config.yaml
num_hidden_layers: 12
hidden_size: 384
num_attention_heads: 6
num_key_value_heads: 2
head_dim: 64
intermediate_size: 1024
vocab_size: 32000
hidden_act: "swiglu"
norm: "rmsnorm"
norm_place: "pre"
norm_eps: 1e-06
positions: "rope"
rope_theta: 52800.0
rope_fraction: 1.0
qk_norm: false
attn_scale: 0.125
bias: "none"
tie_word_embeddings: false
parallel_block: false
init: "uniform"
init_std_qkv: 0.024
init_std_o: 0.0
init_std_up: 0.024
init_std_down: 0.0
optimizer: "cautious_adamw"
learning_rate: 0.00123
lr_mult_up: 0.692
beta1: 0.95
beta2: 0.95
lr_head: 0.005
max_grad_norm: 2.0
warmup_steps: 271
schedule: "wsd"
decay_fraction: 1.0
decay_shape: "linear"
final_lr_fraction: 0.1
batch_tokens: [131072, 262144]
max_seq_len: 1024
doc_mask: true
train_tokens: 867200000
max_steps: 4553
dataset: "wikipedia_en"
Each number is 500 + 40 x the weight over the matrix's rms, rounded and kept within 0 to 999. Layers, rows and columns count from 0. Numbers have three digits each.

# layer 4 MLP gate, 1024x384, rms 0.0347, rows 0-144, columns 0-95
525487467437489572496429530512534476433484484478617447568541530533502497496497485440465486547502479478438538467523540487577544546493543520533473537505442511512513472506470570481496468532471569541492510564542496393431527475471487486518567534443566562549446482550509485549452497526542484507
464508480542488529531519561458492525546473443522484489540427490496491562472445464549544483493437496550577572505371402529575470513505533469569591489572496497553516542559522506516529539523487523582401581427498557522552349467412459528554587439474501461525513561422434567486502527585543537521
513504544452571537491460549514458572475444478509551537596440564508512467409453414514451555608510432540525482514453474550537488530526524579500499502530458441479478526496473521605486508564552446471409481511486452480559483451430472541413511485405533511505501591489489522442508619498470519512
456460466495591542484544497514431496477523461560475439599512492445454566519488488497533498511557521469565436494470428489491543533485514512450524487474421423496543500487495436542463579485509516463464497495587528476496455426458469479525550527476480483489510575536495499448523498491530508473
504483527452516539433500468539516523494446575530436478464511482517537523519504455432508556483508503521464455501479477493455494537466489549462531482522480496528502520505535494567536543539542531502588589509548566542406493529451431526448463479488527456536475526505514483465569551529584538472
483519532554486480539507507457450557511459502544481479513487486479490498522456560495507480542537522505509462498407458523418481487510571501504521499428489495425517551520569532462462615407555535511439490466533472503474565429474504520499503480540455464522485485535478543525451475451541553406
595499520492452504527478526438421530496576537499505525516543539456485494444480517479496464494489460542470533554519454520470518507505515467494543493536477553562554532545491469477476440482550501503473545467554480499567486474405570508465410441459441539496559584545499506531589596443547529477
519469477439497508512449516489537539482376526553490457540480485467535535471551500485426483537585517495537527484526447513480461495508497513545538503458424493544500448498466480523507528510476501492484506533567530545479486487442398490438577507476493422509438499506460523479480430479547516545
548505403483554479471528462507490477582500536539473554530499498521518544500448496501507521444510496504474433529471499472520476553416529573474524508548577548470499527485524468504461459517481404474537503483522408514507522458496546427552508540557482510470437447571555472456537419487529473545
474525412500451511472552573460543462536515493497447493534427435476517570495529497498499458433559491550501532514486509506494435511581545502493534469515498480530556543510519482514530518509467497519459480546515546547449449528498453502489620565528480483464525511431552502563566473503458556477
445510527490591473475605521441485477516503499532468479516501535476452478491567541470499475513501474503574513413509426488444459580496518564384583542505555457524434528490501459512465471541451490552466448405456467523497524443508479512452504530514564508523452516499507422536462544465474476496
531502456496491441459489459550447509528447501443537514541483462522546552507460435533512487498464537517504463504437480489486493483507481514410556451528502484426535532467497509527435499556534563526500497480519432444475515518518528450475555500475474515461447481499561493484441504533505487501
481581504485554465500514500458473490511439498504565480538471513589570499483527454465483505475483509488549500508477492532438479435478491477464476543555522494524540482558570586512521478504460503503448472504522437420484513529493429517494509486473484534435542540580513595508563530488522525472
462518481512487537548539470464514529528487538427478505530502455480518468509500471492509523568561570468471521530498541466503483499457531486457585547575502572501527492467487446478491523466493532455494470483523535539453467467507498501493496502469514545535455483547494520546528495449531505545
479437443487540447472528542519565571530440471550484451545429451457521520537470467492433468528539455517504500474499465509545508605491505557555480455493474445496515574523488477453479548488486486520512576524449546521409415527485515480474536482464571446430456488513488526494505463546433469491
434501461490481565510536574555522546547506466482451491478476513462468532485465548455539435494482399482536477506496564477519427539535533486475493501559497505523528472450517499495470510534591508553436534500560505492486454512527457501427485455478493573489488444506476486442517503519476482550
476450530484482478460512484450528501504489511471443484496443484498475562540524509586451489443507469545553442492534457520585510476443481536589441474519484478405516518514488477541474508532479441481455523513531521457535515550475530506420501505469553519519511499508444503547508487479478433507
517517546520445514403539449519560478550524573504490483476483463493482551519504500561506493435462580504508465529501481438527545448499520525398533457457438454540513473453570500477496428532503554458450474514459480497485508493513554472465548435546457432537489494455527492548523510562561506534
521487532526585549460529547459488488520476552562495476508451501435536516429442478450444491502481501506474484508417440489524546585506521508496537477563555558481524530445488565486511502490485471467527442433517511542470530531485492376515507534507501450457472440458483519521497524522498582462
513523505420511500484507454448526474501464510477479521479501504495557482462562490533580518385452534484516476565502517546506525544468448520505519485450488504532468501518515558463443457437474467462506542536504505457462592475506506575464520534560511480461500551570611533476468506534491493544
494518554517481510489445521469453489451474482447473504503536456454552561478487452497513492530554461530517511440516515491541513514536478418518478474486506482486590525514500500486490507634497397546495542548518538485522500479520472464466455537515525447448497527552550513472486572488512470431
566513498510533535550557472454458523414553468486553513525458436454547430529486492512467477525498494537517516494484435515476447402572509553433472472472518501561415498501544485590555506478556473443467484448530538451612484475544528444461512489471550555501506478510500556506482486500524505570
487531521537452511483531504486465480503563522430518607483480512481533514447471509524505526491529505462429440496521522473549472450478575485465496529487580501393461522461446551566532464462501545467523438587483463502477502534571552569515501522454502527527552476503509525465493472507585528499
531492521520499551539463524458493463477517496538491525522442432506496429447531499535438487497436524470453447514463491477543485525478531467465494498500472463505493481458487467544468472483529481489489541442488503562478519520487515477541541461491527522484453458467491453540548428491527522502
455507562398518511522558523446447485520498490514474431539557534406564543497445496490514466435423532486494495471490518493494651557486520470524535474431490455526539457476504498521431555470476489495423516458519501549490475449450510575524548490539462489495550510529473545570526493478455490489
453487483549602506496543541501453526450542512448569589576556485499481450477608475467468560458476463444455511467452497478488518424478535559490488529527530557581524461514494490600469468474521507510474524453544504471543475460531519500532538488464549532508442450540480493572515536509504482504
488524534455501607517522511575588504585471441431383410511439505573448538463509526539499483460510451586548442463464515479567495555586476522428428554517494509480539519542575464520461511538528487493489522559454475528475553532496558478517483514521571449472447507489538528496483513498502479460
508461526526459534419460492511479571500506531529515502586519499459461508574439413495504491543461520543551573588447522527489509490426508575486578411494516530486506438447532571462511441507551515528451508459502554514478542496454582435451530472501493457595569464519516530488585542571576500463
460473432478522511562490456469484546513489504542493596573510491495484484530538515482490503583419527457528577463462503470552512491522571482424546487454529532519564521473512534484423474479523486592493524467477601499564492426445515448533510537483451540488575555561466534454513543650527440565
509517541528458516481476482450499616463552498513552571457559427529492504481523478484484491537500537533511516490467489540546484485555487524508483443467458553483504597465547483611474478510568500563500571551477471548506501476494460471496505466486558480479568510507451508508521488518497517487
567543582530480500550488524428430472491533504512509471515485541468453491547468490582523459529459477486480481436514448478599528512565473514542532465439475552449571499465497471497443473504517547524485455487499499570549519392438490528461501493467573460450532482465506534421505512455413531555
488560545533514466522461485531495484448512460483554509583495516468520493530506471481489536509507499485451503484490460519434559507419544507448465466554562488548520473465535506531494580569537439449451502576518494450497489451463528502590498558476532527528531523588519511493489514555456548510
454503525515523483491531486493565492535588483519510471492521481561520576420442475540502428446470497487503470491471433511524551593529484460546483467484449415476538496503494488589525447494487509544524491485482480524517422425455520532506503574493572443477523574501560492491497497528514470544
521512534467464545533514509529531480445480472549576542522527494473525482518557437490583571477477470430483536576496469504481433506478548463460543498419536517629523461445492531475479403490467488560445511468518493490532576492442534514503457483525495556550476391460475545536435554458504529473
517606548412470512521495525506454537375487512582512506458489542521533530484597510534517495523473470533510455533461517462535507541442492586525473394457432480514467529473524559483493495508503481439573570543540416492470389477490396500493452481550455531536481489490559457448557472526423458528
457594464530487507500500465521519523572520532486512486452534468560557496516459477480522525487510515509498476452507507465519471454502551523486489498527494471508527538545502469509478445496502478532439481541455512530511508517477467412524475556484515523457526512475469477436501560520479530512
452486517480555533460504466526473543524446429470434512422501508457570524507498490549489524567524496521524404428450505442488537510578569606471454469438476511551471573609519501536491490501562484459448484514525442509548477469519506500562482468531506476542441484497458478475527528504523468517
393491484504535531454466527547471519455559424495589511477481498510485528524557479528527465476505513467532518456486489474504484450486491502454473486457480468477482574517498559493462520532547525515528495475472458493504434526511489467505504515535496476572507444461508509498428530543484441547
470508475474490430503537468470538528514454488471518480572464499532504491403476513439436537443515433459492550434491408480453555527511552569455571473492453561494503478400502542536487561521533428534451495497521515544432531518452524489497558460507584500491516507515487439480514628581514448504
521481480444493519460544467410500502516542545559504458467494437462530476535478451511584512480506520498501493440498506474481539531500549504511520474528472521423542525543546510482553487548559457513492455463500554541524535578506516545516574512519531519474481545477519541494526534604475466486
511447506518552515443488478387530504498492518491521586523503492481512479472530487541509498567482530528536574574469467456478450497561538596452504446466455564554483546517504502577545522484606497546451534564503450542511433534490529499499558503532506484536569429460484447495496500504516509474
503475552461429492505502550432462545490485523606638424439540552439600508544478500535586498502482534463517522487435454555498420539444470504482556553456565499478522567489516493518535532451559507440476455594513495480497498474448493514519566569581514503460430497483443571511523463451496487548
444496482486521533441444450526465584494483482489496451455468439523488515471504489607411553472473485459458475527500552549476473506512528530566512433521490547563540504507505448528445507467557475492539433520533468511521540449492487440475498467551542519495476439505512510504589508512525462527
481512470424558437487547560532520573477449471445510427480535466473541575437469541446584552525417488472441425526505483535450562611464471413507509408498530427538544447513566545524554489492488507522442541558479521585500509499428530524519592490514528491478478499476535470580486480530471499518
463461514500478491489479512555487559477477545485477480512522554490532450504493494473428513494514469504484511482482465555486515478508493547511521473463445504495502532499532551519524486513511497528492531492532468583500486478492551535480583399478528512546520569576448462484493515536593499459
479431512488519575502366479519516581509541490597590526515549518536463566499480476478566458517556489570491548585473497537462477503572518520522498567376400584495563529501653539447433541437483484426379523479569476553523463426478537477498501484559467422570551499470447545527469490510405472359
547496568563561520497438542461530490486491500568508520538546470548556495499505496538525548409472506488510467584498486443502476522414610489470582502439492499494545474509532576573464473471522491554465534480522497476470536506525555449571521529498490499501468497492476528454465494487450489458
543484525420538432517413502450519491499591505459498596537542483461506507455478462501517503498461472555501441513421471489511503557519518457470473492508494498490448504510508545468510515451533529519480479540520519440458496448474540519575482490435500490465497486499501522506503482484548479432
498407462470501472501431555520427534484475548500534450488508508498517537469445480554514420516518436524478493485480523553521509565507497506538536463480476514496524452540517481503474497495490547501423445409565459493535495468549522520505508515508551496532457542431491444513600532522498388427
555510490452476517556540512524461510459497491544467521467563522529421492428540461467407490485459539521507508538544527493495530479529489447534450528489486445484523535525479454537493452434489513512498498528492501482465468500507434469599491445497457516542525404484547513477499511533482506482
521462413485478510547525461493539523531460515541510547458505500524497511494490472487490506464505477510542422467533524510449522486462501477510498541514434447516593484544529440544512535464480490500502508482516489566426503441438456513489487499513563480510452526624475542462579483543559503517
541534495518533467523509511502458460566480533472446497587487416602517534485479472500501499446485482507589547516524418450545532454493497472520545481461503508518578483500525547516514495403530508435475502564512524547495496495465546450477532428505555556503479505536452463522542469531528497545
509518569504546471435539465476484503476526514492444564494492475475457556464412469498482523536470513529531527447552506543487442436462444519504516538556446432524530486468592495470473577552531486488467482475521484503570443450455505457477538453481512512513527561592485509540582505505513600442
465539513421503520522531516452472487545416483513471587518498417518533519437537461475521525543538529486508469513532413441483481497452512412453579566510469447555514527487520560541476483512533546579421403499578506582529483497539448481495569448553527543490469551538477551491511532475497535577
445524437538481452406474532531494532503446513540536514515496519413452531485571462488554500520443559460520502604467501555416557540457473469507500505452453500517514496579487465469445566477502573498502539471565458546528491538513423546492504480461528495532533505484454548523441557465344442470
469528535501570488525432504506500488546460443528494538520529474515459514449514509511481516496466464475506478427427523510506516430443482511530547508500488431473506554530466418547385568541573504533424494492505543452489465541494498523501528545486504508455461466473492509507444520506494555516
556487488528535496495479540598500506584538511592538460530541461485531491504515489457522530486506441573480429494530468542576527506528521462518440453467440444516560503464503469470494520491466513540512473463651507519487572474453518537464497522579546417523528470454549507423461523479517472443
352505522519546471566589521491604471568525484487473541458493454524546558521464582504516434536388501456472463454435481466451478445470534492448466506467562469491493468508543490471475455440469482468505488550472532555482408423519486514509468524466508441454502551524519429579500540513519494514
543486523541477494463483413526494517586475435454516502538428495485508547544504487522504505526514438472468514457458506552459425588561512457494531474523495536521542543541535462449504461429487442444418458484565493497469510541522508529467572507509554567395517520469475506574429529522495510522
474515573576513562490506508518583541526549461531544531525462465563513438517532497476530585500518547515496506488533493538467489463521468510498562524456480491496513496533640550521534516454488524486495575461505556514587438444475497444550527527441504503460511562447475502545457481572447455457
476526532539474454532444498452515511468422542517429556536483478494505475514499474514587521477381440603529502507470488508478556434459509452537472442461533502497549497528518533509458478500471514567448561487502573535524486514495530424498495457534483473513523439443510497563544555516517504459
554511547507520481473480520488491537555514567559493564498526464522497501448527478438457513550555479517543473504525491486490493548539511501572517478475577489552465504549501554484516468531488518554540503533465517522527534425466467553535458440483536487480417562462508503495508489475488482480
505483496504484468536474442535473561539518497490501512491485477479502483500488427533568489486454510451475432527556507473478494462469510530509522471497516492449505499482518486494542430545467472458473500520507528497493513489562570458497455540505504488437498529536479505488526550462483448465
533500501414571535467485495555481538480516496511511509446423509431492552574482479450498463456454528519482550488497530505511530500561505495496491517427483511550516522501474442473533506475488440521513569518460503466423516468442523546445509477470499536511519488495508546493522449551481521513
466524513468543542430558429512428480523528506528542544510455513460512467550483502506543464439546502509498500535510502452456444513448470515509546468493470547524563561526462541477410504494492496466463486523488430555477506547450580446471511491487537514545575475479450463520526458520480522547
435467533465497570497520487537466512518424450403528502508457501455549438378441481527516451509537473502585565508529524538538511449535538443533492501480498463453441584528470492583463503454513520462541470524495505410548510521501496477451516438545501484535526487441485539497529559500516472541
460574499526558520501475565491475443580426487431446499594430576449521555512522392479444443488552518512547453468473437469520504473509565524455592540483542571530541536499478462553476439506536500464532507486498478481463623505471517604526521488553477440486485528461522537493527512488623474496
534483510522520515481455494526463488400502442496485519575452483501586544440577534555475516455512404439559489475493502493523564537472590531517505530496550467529482486582520535510498507469489550518489486489494519586552479421470511480540497496544555477505462536531453481547492477540400492451
445421511541516455466467508460525552488524496528519545485495483522527489475554452510476449546451473509521509498526527509571546515554503583447555537437498499515493495478466442573498498523542521579426536531479360438582503533513458522495470499499587531481407519544504515470456418578407485579
541483511514477499447402559504432497508496453533581536511420494471484497490531503501442505543459516452486462479485413572473542464521405499488468481472458588508423529484519472458535574494553526496508503532462439475539500426468511409526503495480543492488515443516507568556597505454530459503
503533521462430531430453505465540528489433475562520475513520570461536534526518486486457550451483522494447500475468496564449491469466457482497526503457451505448421529501593533482544616454497519458470554523469549457476530521470542585429559532461461487498499499524420604576482466452533520477
447480532469510496489532558504523535539462564507535508555376461554482433541527516510531425562503442493477513459498522506544479466515496430477481540549470438414477508446494455572467546552491546466470524522482580479522462542521466504499487480586544449515563481539513592524510473475533515503
536517502482472611521490529489513477580495560373453467536500426473531549443473449458570437501460472479505527529581442473471492501512507536507496489509522463464530471519496522615427460572542509545377543559520535500461500504497564507468541486521545459532494545470513514509573489517546511444
540381489491451595511431515514436440522534556573465460538469572462525581466483481519422540470528604534525528477471455536513518417544467515471537520466558535543520563532496524537483532501595383490427508505536484523473537520442564493462533507518511469532492533551465509487494479549571506535
515525524551567456498487494508561539546513432429462520592415452564566569537507456509505482487490547484576449475462424424529523575515506465484551480491524472482476518532554426484467523573519460449551525404530524529488543477526476480436454491518521489512476443483505477588457514495500545473
537432476513447510527509531545489531557413445527558508481451548443489445486544535507546503549505468428567485475465480527524455554524478491485529458524537506500460514499506456501475531546591519529435442527537466572446467535467469423432602496471553545503513422478440479490487547502524439546
467534473512570496455556453476471501506493478483496542537538563490468518449550469534488497452466543536513492558535487432522611415468503508530494453470497454522472533501531504552439490440514423537513514540525500513473507449479452480577476490497522488513521422465521495463537526580401532564
530401514518481522506483537468508548499525563488533482454533496491539508505508524604498480498485464506518535506499483557534543546504506548525495491455510553520578441547501569531525456479513575556477470484482469446480566503495441554533449514519499555564486480456520490490429478479489440505
520509545503489572461420552475411467452457479506533507499519543441480477509502452490458473502506499522479478483521508556513542464584441471527511421530479523526575523500588435652542428449559505498416462460492505501488521385441517473472427557539484492535573483565519609457540499530520591492
487491516409445513478495459494516487506491499460509531546474487488514473459535439477519457544513479489494473535577492541517419452450507416511496581521537514524496556516567446442500521499550511499470539521471437513533505439499433495535480464449533481506550442491467469492488516544463491484
521467458374514538472436488493432483478440462498432510557512518493513479521501524456482485479513549548476459504493534559515528481517522516446497472449538561473471470505511466558522499540555508493535543495538443487432559500525488491500460495543498468497556503575536520492548539510551545434
453517411446479491497548501440507512503465584491527490517494536448436506517470497498457477562498498498554433538476457496521443497562521494492529508534546544441441534519511561491525519519537502503503500518485478480489447541535444517503504573450514441505408551545478505503539488439512516458
501511434488592531492544500485553484504525476461507533503482574547529523466551514534583398507512480496521474513455463493522483471594523608430479492520412511488477547551548447572566505465544545442471518522502502456456445499478485543458485499569597501477535482536557574551566518491533512443
465459500469469527447440534559512536450473475522564559481514505519512441416536564419517562546480515499505473519440547492528488521519515554487492483482455582582438546505527512540436460494615514506466470510480501537470485449494430442524459441516499523534539472499485488438502574578587459540
487592512577538516486537504480525475522463468470530512478467443505502483478500485545507526523526498507566533429450470464463443519533574498493461493512503457454487450522487494497480494472512567464492520569514481484509494513525478411523530420431423536447468536576505522434461427507570437533
533518476521486470440474548526522440514491430486460415481472597425519517521505483590526506500462543548497603572455478579450525448420447509489611454448508557513562425426473584538477522524506495576476528499471514563532458378461512533475508552512540472558613562410536515469443550486434466528
453513505514478466539496455485533438500510482521438532463585559553471522558576526448506576471519487519570560514464504474478543480505555519508540523520539503449541433529513614488450487522459512536449491491535486491374531536487532496570523521529470583494523494465455513538549511557563428467
543431473464515495491450542515426487491577468518555547435488538571527540530489477563529486459479438492437493498434523555487480477560541522528487552427512514520509569509466524499547517501563457427399499490516467512549534490466510542505533551526519428564533395563518516477537458494526477455
453411481462495424475499498470471525550476493506476553472466474508521533483501428486493456510500455506510538477481479494547473537517545477509414466469461439515475541522482483533537463593494564512472479571531488472416459497522461479437473487472536541521511458536504545472534527488555511464
478513510455555481450525461519496504516568468491483414595512474397464512472520403511524505528515544492572473528508491493458553516575480477454491506434449557520507483468507491512480521504491554490472466473489492525557546505510500508463533480471550458489463582518554430523494531496477505528
538480458446514551552519554506476492586523539495464546545533515461560484527494525582556463501478510539495443537513475468441522511500435544480491472531507510576521442485542541485500525508534426483510528532583540564465513518521580468405480520448535473499482508572497467475509464476443563554
461532523538397503469449549535534469496543481510519486497483536548482554495445504480482475417433490504526447503475536447495569497488511482495457485512523508494542509543532558516455571514498485542422426530507455515483498467511523416487403543446481453535568480398484524437465541528430502523
483448520498481560457481510490435554600411523489593589516496438494443541497519504543557518488485446451460513487463459511527498507395451472539505515568568533577519495438484520455466527516526451534480553451526489531491513420513501484531520451482456502424553514497400490389483502572563444485
409551520433474547502579462460495507538563493482511481462559522455539561446473483495611456532475490518509537487448491552515558565479489539495562409473505495464498477516636488606485481489534500459439449442540455504542532476481489449451482534578443523512453526518488498514468553470485383514
523569476490500472516494492522535558514504505541479508517467463457491509430513437405482494528484553498456508474504473511424507477539492423486513486443443521546509499547486517641588485572480494535500517528512536510488491550487438456447581448531528463463532553509511441565563532523575542521
434476552537484567485479512544507533520494476529533509488501515516472572462486494527518447498479408501461510470447530506533502535519563483516543527520481441530503524550520511508491493449520491416475415420502444463583437505428478553485538532538463447530498494489522536474542512466516491479
521453515458527502486476563467472565519521473512450574542453529510459525491485452449455490502419495544467470554475476447544460455507434514471544558538499535459460563468495476514439550512577513551450519442487466540577474497503547447503474542499542451464506476483525534583492540467463508527
489492471515516544491397445476467514389471474464483472474465470594507560515465469499435461529514557546472511453462535467508465477503479462462481492521421576496502483596603530568563476480500459422473532505480537533513514536477525478445481501579501488527519458509527523575502522516529498501
482554508510499570453551390516507508479472418478465511495480514527583563459484505511509499534456503536479501444461488569538437475530563528477504528516506529483489538495493483517458548445471530474478509486518413519580610483534392507462474547518500454506432475426486531524461474453443492519
422541500520443469519500456550513498512504455564538469485517434509514560497534406479486504480545480507537428462464556493519488487492485560462495524555493494507504531503546500517519574475470501470489498489432487414517474537470514457478481458466518498506419452478482512537465497535450530465
504447483498459531487467552525527499513473494488491587513578506541550600478481488525502498519467490476509483492491542521436494501433568482436551502432478418524524489454455574523435558537495518487492472464493450458449461524490429518509500560467521468521522471464533513455461535584453466480
524483508519434488487493490476537444433537539451561486508483501514543447591502416499519479518445475437514504559497478537477521507507549523562493508498484565494515461628499512494526497563546579460473478565550505430514469564539534507499524482444582480425564450527480547510529494548530560485
554507546461457508539543489526523491521544510477504493497469463495549548491449542546514465553443514560527591522506545586510494501517498465518503506474483564532505460504548493532533483489515437430490472491487542466550558490480541543476467508599545492471479422490387537562531462533452473478
440500470483588493468538499571482544552586423489581512484479436585503459534512453556491461556476481528546502508428544518445531483463474506526526459459546529519516528543460557533491539420519555482528454518542480492448541456495485476430489498467571459524474420498575555459448464502414385417
473496527431499392492539541486547499532461501454447448525536513539458491472521431492552465542390443483508550531458490473527505469431528501490529523572557532521552505463536518497482478452494563496481483511474530535499531452423465446488476511486471496468513528488420481482510496542474459366
486477467550508457514534503540438523489554416496466497500508497520501506511537525535532501528483532513562507506462439500455512538500506537477537532497565471489547437504521554504482508509469411551525452538513508498473504414484478464529503556521594510516501445523518503461535497506521543526
470499443517484462547554462424500488570489516488472429469470528481456472528524554517580481505518451528554524522551462425453494422595537547545532487506507550455502472511525479527549514455575477540411481489527494561562518344498499545492506446465511493536480546511511520482423342499393502506
566474552509545627499447551441451522417459506446444406571525543508476534452485497506437526607381507492482413468593499540456488551514515510550574491487487575493438511527494408517481535480544496495527535490529457572476513484520478523493484546533500464563445546581450485491435512581504600443
420531454470551459521502422420470533505508455488520463424584541487471570575460482531483530506473539552562561516469508444492547493480544562523510479503536466494537501471503536481497594507460529485495556461529491517471482378450514507479568474518514485486511537485466521509507395538493427539
454487463467501541463514547487478573528441427579533519605481468553430434534486449405489458464473523450573527449495524560596503487549465498476484485540530490552555565492492488521511470506540510493489502471535555482531529493498532522479508426527484489507482540465454492447511567511583535499
576520419557448525479466555470438482470549482449448487552518473496532516516518459472461543535489511528438475480504441454569482550521483511447591450457566533575573545451492507593487439554512472466479498559512495431498528447450459464410495492558467516549550496514552559441513490588494448555
462460499473468572467478487478510549477518464503474505529538489488540549482513475501493438499509552489481418464480465532534546479536492533500509390432473519555529531530477465569483468509531503498508483496551457495473445501470482479531515460482465424513539487531471525442558551548495448529
509506504533513488489507532528571515443569391515583516527546452595510520500538455484508436493465483523521481467479448494550483445490506544503507482452541514469525496493543496517511488516536442554505561566475463495514474482517518487518489489503601453449515445401492540539463453428443487494
538499428517477576426507520500453562423447512526500504539455447500530546461559394434467539410550514554575499474542505487466432554469510495529454439483441366525611571474547469533418474590511488546542491477544442520499412521543485540406536486504538490524410549488448434540528477510483548481
435475491464476514533506411498521497608449550429458524524505432500491455495522442532535517412480453512547535549488482529463529475511445538491552467508515495585553550494524422480470536563540479574421504501539513477458491539528483444483572460502517476560498561537506474523518457520485568503
485453450414514546533489518461462508560443479457504479478581509545589556464474536460501520446510546517587456523503458518529467533519512445474628491569483466602484528537461538540516451544580448424483503533489512529488488572466514518436588465532489482507450477473425514583530470529575510522
456476476411489535459397561539492538456508407515452521478488521525483433425558416529469483526506415490595460507500512457499463575519532473491548488547528566513455590561533534513441578484561472519477502466509481535494498476475493516550504549505555488479458503474557543510527524514460500407
474526475535530495510471498499471494549477467475519512453449529569459531483545490505533488564507516511496482481466521539490523514498479515516456518488481489491541481493464466452521538515490458523490540525481477482472445455476514486506491495452554524446527577496545509474482518499508458473
422495542441531478483486494426468493494512516511527468433496446463554460449482503489496570503466438512532457561519428455536457493487548469527521445437480461486523447510497528544465526457463453480464500484541519495506514492477444506488476537471532546440485546571467433506521526504479541491
530524441485505503503466539531439496540463541453498505520452503559470538464442451582514511515462462545542500459458513517493498559522443496484537455428519509482491523512441489499536487534504554489521497524514446530480521552482482507489509480491550486453563487508482520530467543477503537507
517561510538489458494498496531460446466486499439510556504378481488515457505534487541498519434477493531475559565497395503493479451546500527546499460431446509479498512519537529527498508582546398553455564519509476507503505594470553469438567389473551472572508495568522467456504465568530511522
515507473514479468469513519492511530515490500491490540531454467514552492515522430525497529508508426546551445481466519438549457518502515500460529546573486533526457481516555411505463458487584490607480490480541532539468578552541456511438558502529542470422448524475547501522541475516485431477
561539410501526532530540508562562566489551504483447467473481506425481503517508472502453487511511470531488469514523506492495554453461466507532491544485488480501478478552461496512481487527467480508516401511514511504526437446516513537503499530509511451538471487487454501514442495478481511445
499479559455513377496538482469508518527504442465544528551521501475520466539447498563510515499480374480580521549483454489493475559421434499544514503509475475441440508563500537477589521520502480527497480488491508494456562510528475516446532498490554499475482517515480496555506481538519480456
481492527532465540465558530437511461492564497504569433457549457492519482456554516457521494508524546481479536516502508462438476521421507500463490471431543520512520500536501489598462441500558518520436505465572525557548479550443473449531429502573568467493543522433553506518481463481507441479
475517443498538515495542486452534493494492495456423488525517460548494460550518473500476540485526473568563523524449499379462547524492491461539550498493446512517475482482470535477456509467480467482543431509511516520446472521495484520422511469503546516580429534514532499544532550556458540510
447455471479502505512518518517519542543564489541497525449430549542520456503520505523539501467450545455473443543462524466531531450576441586550505483473451422474565519478522502498515468457529529462489507489507478507553461605527489509493486479491511555523543495519484559462574582505442476565
523485555501521416570502520536457500496502520613530536436477486431554527533505531470449570452495448508482467535431375539542493569468500531509510426495474462492552505512526478590568462447487485552512526583561408546546508442402495516499464492592483510596470519519504508423533538558598534536
460541509498536513421552528540444427532470473483429503469505479509485516484502486495514448531502499535408512488433485463492511498537434495441458514461450475533512491537522478572415489513447475537501477415504527543472454479461504515500521431541495520483488435476516466518523446530515457484
481576482481534530540532546467548530488438489469430526519493526547505550496506451496510458496472531542513498554482533474496465466516523510466501512497490508532473593531510555506499471569571544509491531562491561617439459480492550489453516426495501456549519457492504444496555485541540542533
417544578461507514429485501419480471531491400480576552558494459476461467396512464464499508451422488485497499472406485501417486462529505481466476529424417423558564472488548519545507508577486423548494442510437512479483466439395589515435509466503529449448521513490468506449461548578520437500
539453495492478466563494499515454531460444503520534509525595525441516526505508496482528477440502473464545532501436493562449562511486478561533473468475462458475560468472448521462525469460569438521471599482589461464502543463521514533451588485457486512526570472522503498440478495480550493466
483506453476473513561501486560442589545438482505403524521483514478505492427567440496549525486482480497463557439456481505568490482400475498534490513458524527519495514451485545463466500519498563575414527457479476473442448499518423503514543506456547484531508487476467539470520545509529522435
517494562492442493545441437478447438611443538456480448503484567503508534533594452492498505541479503568489498493431559542452494529490441550487573469487473520452508498566495544473504439514579471487467419532554611498424509493512487488497536528458499514525545510523441518502517476550536505484
506401505539476509471400526557515510519485452503488438510510512571482552432419542478539499476541484495488499572467478547562596489493514530551504440494509512577484435591510528472557556464524462521473485532511544541491494479488440499493555490459511491513536471470532585494479569511521506424
558521532404535564508496537436491522521525495463483548484485465583549506480538483476439494479472464523486454473459455552550451554501562480412482518469535536495483511469517489597509453408563473491538507576464505492515496469534408470484593497533418465468558549493476514577498526523507528460
418530529459525540471506571525518535494451463525422526561486464462528545494504480500446443520535541526527480491461442473553496434507532524451493367509533508490525526538511518540434558453469535525489517558498443536550430435470511498521509505598478533521526547478497546504472550629473520486
479469576516515519480457479540471449510506508589511446536521545497534516494456526564469469541561466460537520548458492575489537505505506494479504506409528543448562489521547511500538479539506491554426515481526446481506532489547449447446477482566506533551517474494488455501472464525505523504
466521477481561457416461496522495543577482460407475440525460502506543503543516448577533545483431475584530454500458497561579463507462459447438513552545506481417545472533498493461481542516570507578483574465449485519493480450492605532406449473527591517541515502538474516528503547415426530443
457452521462551470518493517582507486550429508550431496453465578440486475438525446516480446562459511512531505520446510486539521635427490542500562492500508536500521519510508523559422510488589501483505489422566472508496506519513433465465510498522505488479430535453536502470482523550455546495
520476500435549445549524503478532573582490525473472520523518475461531501500484527450495508454443486485461445541526517464473453513541519475520467462532463495430509526532533568518509513515577527506503553512580517523446440548500565568487492425523462507498562524530514537462586515486449514497
429519498412508519487561516540451481511467528443467443538481497455484471569515469485543447546491551497610498436430461517429473572473460467465501498534501535532518459583530503528474526535533480522514503478556539615519519547490427475468487526478501557447406540499521550541517520491477444466
408513494463500452501534520500535500485551502525577484515453552462506455471480473502522447486486474513536429514468542444489538583526485444446465477493451521428476489565576509551498494534522531578446546454542469537513439509517440441524517484478506466439371470529514514533562463470396522478
527512469537523503492467593453525460569490531484520555469467575480498476497556490521465487539514530495463539545474503511497444472505448511480483498580513439497402563556414428537520464579500482507497548533489441503490568521479512500516499541458551491432538506525528493524479475435523503469
528564514510513497486582455464525437538461503547469485511498478501513500469463472489523529486403484491509544484465509499517498513484402501472563517490553495421467489499543465502465543485543523488481484464513512537548501486495475546552524544517468502541556514507528517496429453494461483462